Weights of a small GPT-style language model, trained from scratch on English Wikipedia.
Size: 22 layers, width 256, 4 heads of 64, MLP 704 SwiGLU, 27.9M parameters.
Architecture: rotary positions, normalized queries and keys, some layers without attention, value embeddings, capped logits.
Training: a variant of Muon for these matrices, 403M tokens, 12293 steps.
Each number is 128 + 24 x the weight over its row's rms, rounded and kept within 0 to 255. Layers, rows and columns count from 0. Numbers have three digits each. The size before them is the row's rms in percent of the matrix's.

# layer 2 MLP up, 704x256, rms 0.176, rows 394-444, columns 0-127
092:138136119155111136123137114162119150143132083134135110105150076128119116118152163119151133124134120095126088161119169144109161137157119105123102069148104170116130114116055138135136121125147118120107152187097156192100179112124084148084090142169170083124103109141109142157109118086108113109140146115118126121134167145114209133145138101161095146124152107136180127130155118101152143102090
091:174108131122125113154158121119078083135129141098146139133107139134114122123146178124163132111126163104111113132121152135092137139182141082063154154124143140151107126142130109145112128163111134135129095156144148096093140130143120129123132143157127095141123116144079155169091135104187105089140112172132150146096182142144126065120134151136132106106121162146149109121130073138110108140117
100:118116097152105148147156176159083178132110137175124143127099102145128168154193072095126106127122112097147136164125150126111120141105114143113111099119121110108164133094130157131160148141107111096109138110116127121140101112144136152079118164126107127097136150146095142158148124140065169136133105085130147142122103127073129112138115144165086170121137145175157144138108168151097119152152
103:166080128121119107161125108123081148106130149107124104119132120133138134141131097117162109143136150143182112161098132141120164121163107092149153108176108152112155139159117120176149142123103138117113130196131125172103110142159108079158138129137135135120111173110118143143172172101128113158116099132155100151108145142127146097158104112175157107122121175129141139104134175159127146123158
096:135090184165124147098145123144141118127133123145090093112139133146143120161156138123104114090156124118110091142167118112070112103125109078139117133119113135100140139107098154147147124169118160135114095124133144148098111114082160124163139124148132149127120141100106146135160112172134111140109177179079146124139118121117131152097147163134177139133134164126115129130115161112145137133162
098:107141053135108160136156148107115145166161097095171117131132139146127103167085130150121120111121113100106106112120121098090136121145102168140134158132131168131129134102097113095130126155122140114148122145159114171160099163144117185129133184092113107169079122084137163117106150133111111113148127106128132139152181107121097086105110153121112143134167133104181112141136125151086169159123
105:121134112154134153128100140143136120134120098152112154146125151108129110146130111098122148077140158097123125159088163120126126121137095136152131137157114144115114166105134121139117149118065088128134123148099155137144182089134170120141123130121120070098103158097114157084131118163119122136131173147134141081112085116121165119130155101116129102147140083073143122113131122145093127118134
101:135093147122128120168143153117127097135125081132132116091093104121137101118128147164169092107121108154145135162113106116171117091134153114119161122158145122126121098151108173147112168138108138150144197142136127162147085124098094128128105134168126094113090141148137126113125117095138071187136114037119136145115127155125128138108111108122125120132167171120119154152137113131121150094127
095:090158095104124115135127136139168157154103151111146152097096102124088171147108117111103097121113137131139115117113109122150129088082168121157141114138091146124161142148098120116108155138133143142164160103139068147119154169152137142152156125127155131158110133096142177147096132157121132135137138092142106102121150042150140150121126107126140175101161155174136126115139133122099095098137
094:075118158103131152129120096093134114154125123147144083168159143070155141133123105145112138110142131106115166128118150140115133116103127131126131143126112109140088122106123156110101149107083089144137121160108147080166129105138118106148141141129084120139082097124125128140153090149192112130110129129136153131128144104144105140107169132125102147109131100124144160109118136108133135144162
100:186056131149109072111135126133149175165153090133154149109092144082109143144094178137082159137173099113121126100131162094103105143104137145125136085161128150108118169176088143119127106156111141152160079156111122120099115123145137131120105131126135095130128095144144119130109144081141154121118123131103122097135092162160104112111107147145105111087139124120141173161149148119093149099119
101:127103110098148140149137142134111140087134118108139125145139149132057150124108147124130149141166127152119089139166162134117127113127109099100122137125098120090134149120145139153131162140153121146093132121092165125135132133125098139140121103110103104132124090112121163139152108167165144113091112116117181103099136080136127098095070106095105104147131154124097116165168132159132150125120
098:079121122140114117173122145171118133093136118127143138123143125123113117099105116135116139118155153155111143167092104098117153099104078138128134145158117139139122116107129131135136195129156122120102144140116133103109109116137113089124105130127116110129132140139111179128129166129157128129124100097135105153161132098107166101162167116142142135095105115151128100114102122144151156138104
096:123145150135111134129145122120104138134158134090158117104121140111168075141147106094134109174170129128165152116162119144107139100134087121113116131083104098089174137176124135085118141134155142078147119132130128159118138132078120133151073084168058156113118152093116119135132086098150122128177167107146124086116141154121112135161152122152141153137156138108167172156104135113120070149151
108:132136098127148108113126139097141092138105091102105128144151141123164154109120154110155120089133143159128109144124131159144162114154076103144109080194152103129143084118131123152127134069121132151129125115143119125122143115135090121118094139145117138119081132146096144113151102121140107120136129164141100116123118155116125143109144104162105120112125151083130136155132138150144104108129
105:122132095126119147175093095172173084123153104129142109124124169172104113145105151087116131081139140125121169148132158141120094107115122106122169111122106113123119129132100120101128088101148126111129123103077123078093142147125131144140142147150066128174130174116141144157138107168144115146098131090124116129151104122127150134096109128139114097144112131116144104129176153183098165098135
105:133121135142102143143144127151146129132157153141124125099119098093146143165154121178118108103156186147141139105155119098145086122123107150128131113121136152084116144156125085161108092152124127167167105133143132100141126153101170118142156121123155095111143123114095125112154176140130128119134084147208122155129128073137124163155089097142118153191144131135105097139142129093123133102144
105:150144128128149147142113138116158146113147142124143191135103144144103110078102115113113156147156121153135192145117144129122142158111141143111132114130125153106145112109087149102104137162139159126127143141149160096156128111139135137113157133114146094117121169157164136074106112099171104139102117096132150148114122154166108105143139154140133119182156135129113122102137093118100144140143
096:113134145105163146153158123143176137129163146155131093145095119116136103127147119137136144173122172119149120106110115124091131150130109120135133103141151140101162095127147145092159122075112162119137144146162119110126152109103129111137144124122141105163184150127114103150148142112170163096170138136139102152114154123171145110152102130164115144175136129122183155145152140128116139155131
101:142145118141113147151151146082138068103095129116121153148168071159108097147155135154094168091085174129140095150142147097100154104100165113115130186127126122120139109083127114164111148192143118138133161127125091104142121109150077119107085125128144111114131146169128164138134103107121111127095102130156134109135175124114130161171154092151150117148133155173104140139150152143120105177127
099:132110134129122135150132100102141125174146155136141107102094078113128103146149132119128144164111125131121090131154117094147147128124097151106063116161132131141145163101113098077111135144102094088088156163122112147127109166112168104128149138116173175125109143109128136096099125162103136122101126112113151163094139084146136097116105134101142114109158120123145138101081100094129114162143
107:107142175144146141167117176124123123123098084122098147096082143149119153097179118121124111132091124162117141115110162131127107120149171165100161152104133152162111126138155131138147089117144147085112142106157119146133166166142147118101141126151108146101164141119142113133145162125113120129154111084130164131145148154125079110127100106170105127093147107132127118164118161127124126137149
102:143187141144096088108096146165095140114106149130127106107115105117177100106152121134139152176148145151150093167122114082146108105107169109144153146088121159150090175093131124106132163085104141107101130153178131099127141114149108127100132106114147120120162140129142167163121164117130092118116150106112124159101149121127122133107151114068175111139113134151092093143109114138140131186137
105:150120150140125180132155168162075084126093090149119139145149090124169107169175140115136084159137166166114189121157136137146174148138138138167112135173129176147115167113152140116121108149145133140132178128113154107110098116118127163136134121118114127123165159176141160118171135143121113143114135162153148163140159118092114132135138143163141114143137128105108129135119128121084102139101
108:139142122120111118087118155141114103151109116125130108104133128066161139106094161086152060127094103139106107144163130118145144154140122084140116097120125118074101114127147122135115136156097121116139138101181140121142166129141137115092125114134151088114156112114132163084177125112132122156140141123163138084116169129098127114109111143092117138096178139177167121150126099112145070112132
098:158131113157153100146123125129150120087122118130118123143113135138120130154121083165111118149122129131097155119103113135102128129137131148126115121168138148108125119125124132154169088115132109077140113198106119142159157126128136121123157091103109135126118076148074141123171131106159140132105160102111109143090105110137117168148140088113121123122147124078105082154161116103088159154090
094:118096152182141092126179136086085152135117119115126156111131165173090105135123146138133144102113154087121125131124134165205141166109136124138104121123111170143121124148169136120072114131129090175152126119127149159146092138139099117150167122126070172133146143142144127138084140152158159125151134122133131098118096144091127146131121158159139113117161136107068094155092130115121140128166
104:085157150143144106136114129125099126107106117169151109117157090129135140136118170106089110096143064134104170134140151133148128143111098093159141122156117093131188109119124127138140162120162127123134109129153150085106145156120145080146114118141144103144173160122122091124122111138091113098122107134129144109099149113160143111129069104095091123170151102058138157099114125128144144088132
100:118116143149111130152140111108158073145141105153148143128109154149142143146115139081107123131190120130099122123115180108141119113070118099119143124108085136115127128118110148119138192152105138172180139156094106117108107114121113127124137080128157090118128121175111123129132119128171146126129114170100124133163078142126134152152166113162111146117102149118140127163157146153119092148118
098:099092145121119138181136105124103141122103175102113171117152053120119123118135162149130146079145104114136123155141127072140141166102126128086143114123121127143114128127131134112152085088134134096135139146168132136150112107114091114100136113155146127104138113158126148118143104130156122084140143108133088108111137143133107142130092089163113138114134112112102162109177121146161075125148
104:147111105103111095128145097126127130164127118178151124118160123149145125157147140100126145100120097110115075147094119155120166123090139156122092140134131127102133163132137105104071115133091125165117139112129103125129160144093142152132122108115162148162135171155109144130109142109104099145147133130090096148191096151157149140159130136161093125133117170186117121154113156129122091144140
104:096077081103131132104128109123135151146104122170105120134152096144140078140121126129118132103116119129084110098103089121172132207116127146171117136154106124102124142125106107121097116164147107129113116156155121099111048136120101122098152083157164138149132097133127150128097134115144134121111082154132148120165160170121129126127101139124109135162155098141061151124146161162133131129101
104:161165108129103130095145137144130071128118140115148162137148129160200166147129139121118100158091147110122121155153130133104115118089128138104152104131161118121130132124123138140114100119099120132115135138161155149168146104129112152170129120121101146162135098187135124113139127152117101111117077135135159141164108096130155142140149132147147108151152139172098138146137165130147112178109
107:139167119107105152124159152189120111148123166175115130104112165114111088171099111100144128138084128166142114169115097079116101171118140137120087142142121127140134125105118109150163117128116090116158108097155145126132159105140171114148174134125124154143185173129146130128109159115141172132126186128145156111122152148088145079124116105115136107142126151130170141103181156139120116115112
106:164110138144116129135166098129133123146133088107130132125099122097107160134110104110128113120103113160089131110157186152175136140184119128141118146190094112138173123129174141139073110099118143136166130145115087156111115140119127124121127102121115143116135110121095122096116135118100132134164126136178113123131128173118082138151122162116146068172168147110103121141125129099149168124107
092:088141147103130162134134117180147153114088161093138134183139112109125076104132119167153167168156109110119139114139145107128100099121152093111143114138164120122141122114167128138165102164122147119112156147152118088152127121123142123106170103089112131153108142175165113122062107118123162058096139134102160105143111128137137120137143126177164119110147160137112103170129144108122115129115
104:136110153117138108099113123102155157139113112109163128109112125104124180133132141102130117094127147087104141104145135115110129151106148112127108137137138157133175161141093115127147099106153111146104141139150132130114118137123149117099115110173132165091128114163098113120137151112147153128129104142116120115128155135131141167098140143130141133083124167182084134137125185071140112134153
100:134203153143118108115114108133121112153118157134119080112127137114163131068161106142148137142167093111113126124090124119123113145107171163140142125111114140103134127126106127155108126108166137127158119160112125141085112108110130107118151112145137126136136091142130108136131154139161131089094127170118106167109134108166109152110133193121190128096116100143088117110107137108200120120142
093:148127120108124143110079117136149138095138159164162125092115192101144109110104157136127143131107139136155094167149134112135182130126114104117172143145150121141119096166153149157163116132121125117114134190100113116094126113104119106133153124137112112145128122139091144112149141084134141139157098102111117120128105147161151091156107083136154141085143123106116129091131116141163129176132
105:155134141151101132171132150138095138119158166148166095115123130132127124141155084114146144157191097150133172129130131119098160131144138129079144116129108148145151179184114076105110136091139091092164140141132162170152111138090106097127137136134098125137139076139114126149117155136174156140103140157100094121144127157143132111164102127160156122121114097133113142139175112125159112074131
097:104120091121161119104163139120131116152056126141103121083135106127125098120097152190134134132122144146161122118106069094156150090141121139122135105112123090115103143118099098143117100155101139145125108100135118148154131128174121128091141086181122146143140119109123133166145191143106101137106168121104129116142173169152157111187149153129154146125118157156157076125066117111146122137081
082:142123153132138133172115160126115159109099154145138161164164156148119105111152095094162154138142112176125056094117111128104110133194166148105093109159152154081100107118127142174150122132134179146135121115108069163161091165110094108144155151189097146118132155157105125137131066123170124120132152147156131158111116133071116135121091160134086110094110115086117165148104136125110178176121
085:148158113149106096102105139140125106131111126130118147057149155126136132073157080117133082141124136101136055106130107156122129175142105118134128136169117140149081149133163142124152168095153136160147155120132089153105106106072122100108174185137107096139120113122151107129112173090170152109134140132112159197169125154125093156141140149109157131094147143130174175154154101132120127123147
108:153137128147132138144132177135130128129137123111189128139116071093066130131102136088124101119113091134144131105136113118124138113135134112147108119156138110172147078099127112107100161140118140113148152147131114164156091116118141154107148138116055102161077081096111129153105087144117138189148117108144112171101169127118140150161122120164151129133137119133124127095119120129146105108159
104:125143145131124130152141107114072168096146142109118156113194160150147113163163145138109130100148154144152155151151145125112110163126096134166075152142130128078098080169110073115104123152119103112128139090070139165130110155144157143168142071125157157112105159129116088097093101141153179118153121103127157163123149160116156093132128124126123121158133133152137133110095135156130127150149
102:147142142148141137141102120165153093111087110126114139147135150133116138078137103099134122116143090115133077089097156142118098130143151107123141128079104135156139139160150141079144121116116110111182121151122105151138113102160112084113124138129166136118136151094110132200115115145124136105151151115120114166153133126140152112167119134132107129129142131153129103138118186088141150110142
103:130126085089101104115141129158100119113156119142096112096097096149112147140137144156131157118131144120164139150150110147110075178116150132135126151116068144112116133146139140105126082162136084160134121093139124111147161102141143116141121150147127154098064131132170107156158119128136151140117123122106114134184108146159112107149126155118119155142081122161127153114101119130106133149125
107:144132147124071111106138161105129124140111138119102130129170124102158116075163126138177107070153134099145144116095133111092119128145114100097139153113139171192114131159119100119157118107155164175145109167130111112140179114142145110139114102137157105112186127106137110122125144126095089142135109136115123109166126198136141141130157131124094143138117133133142125133101135173136098105120
091:101152077120105146105138100163130176123107128124126139139114119136123166121106164114124119145095122152147118146153162116125134142136114187138127097151143147155069146147107063113119155123125088134126100108136142132124153109144121105141126149155143095094150095121105156130120092134090130157083156132155138130131115129114122113122132116155087118113140142131160135130149144139097135119136
095:169082123143158205071134142093127104116147101136115125109123106135121157151147120127147150121121123181079067085131138131112135113114105116119109132135144143123137120154137140147139119123114158110123150165124069145142106138109108123126125182090174102139079150112127124126094137133139152143134117115126115145117138109111130170117108123166116148114112148070139127139145142157107132154104
104:166096105126153110117174132109131156142093107150108138108120119149136110121108117107072157152107150135165141136140123110143163121121156160109123154095144140131125131132170093136128131117148144107104100134077085118173143127102133139140119089185148087120168137115106112122094150168135132100108129140146102168135147174150157055126134106098115113178127138112153120162142110118106161127145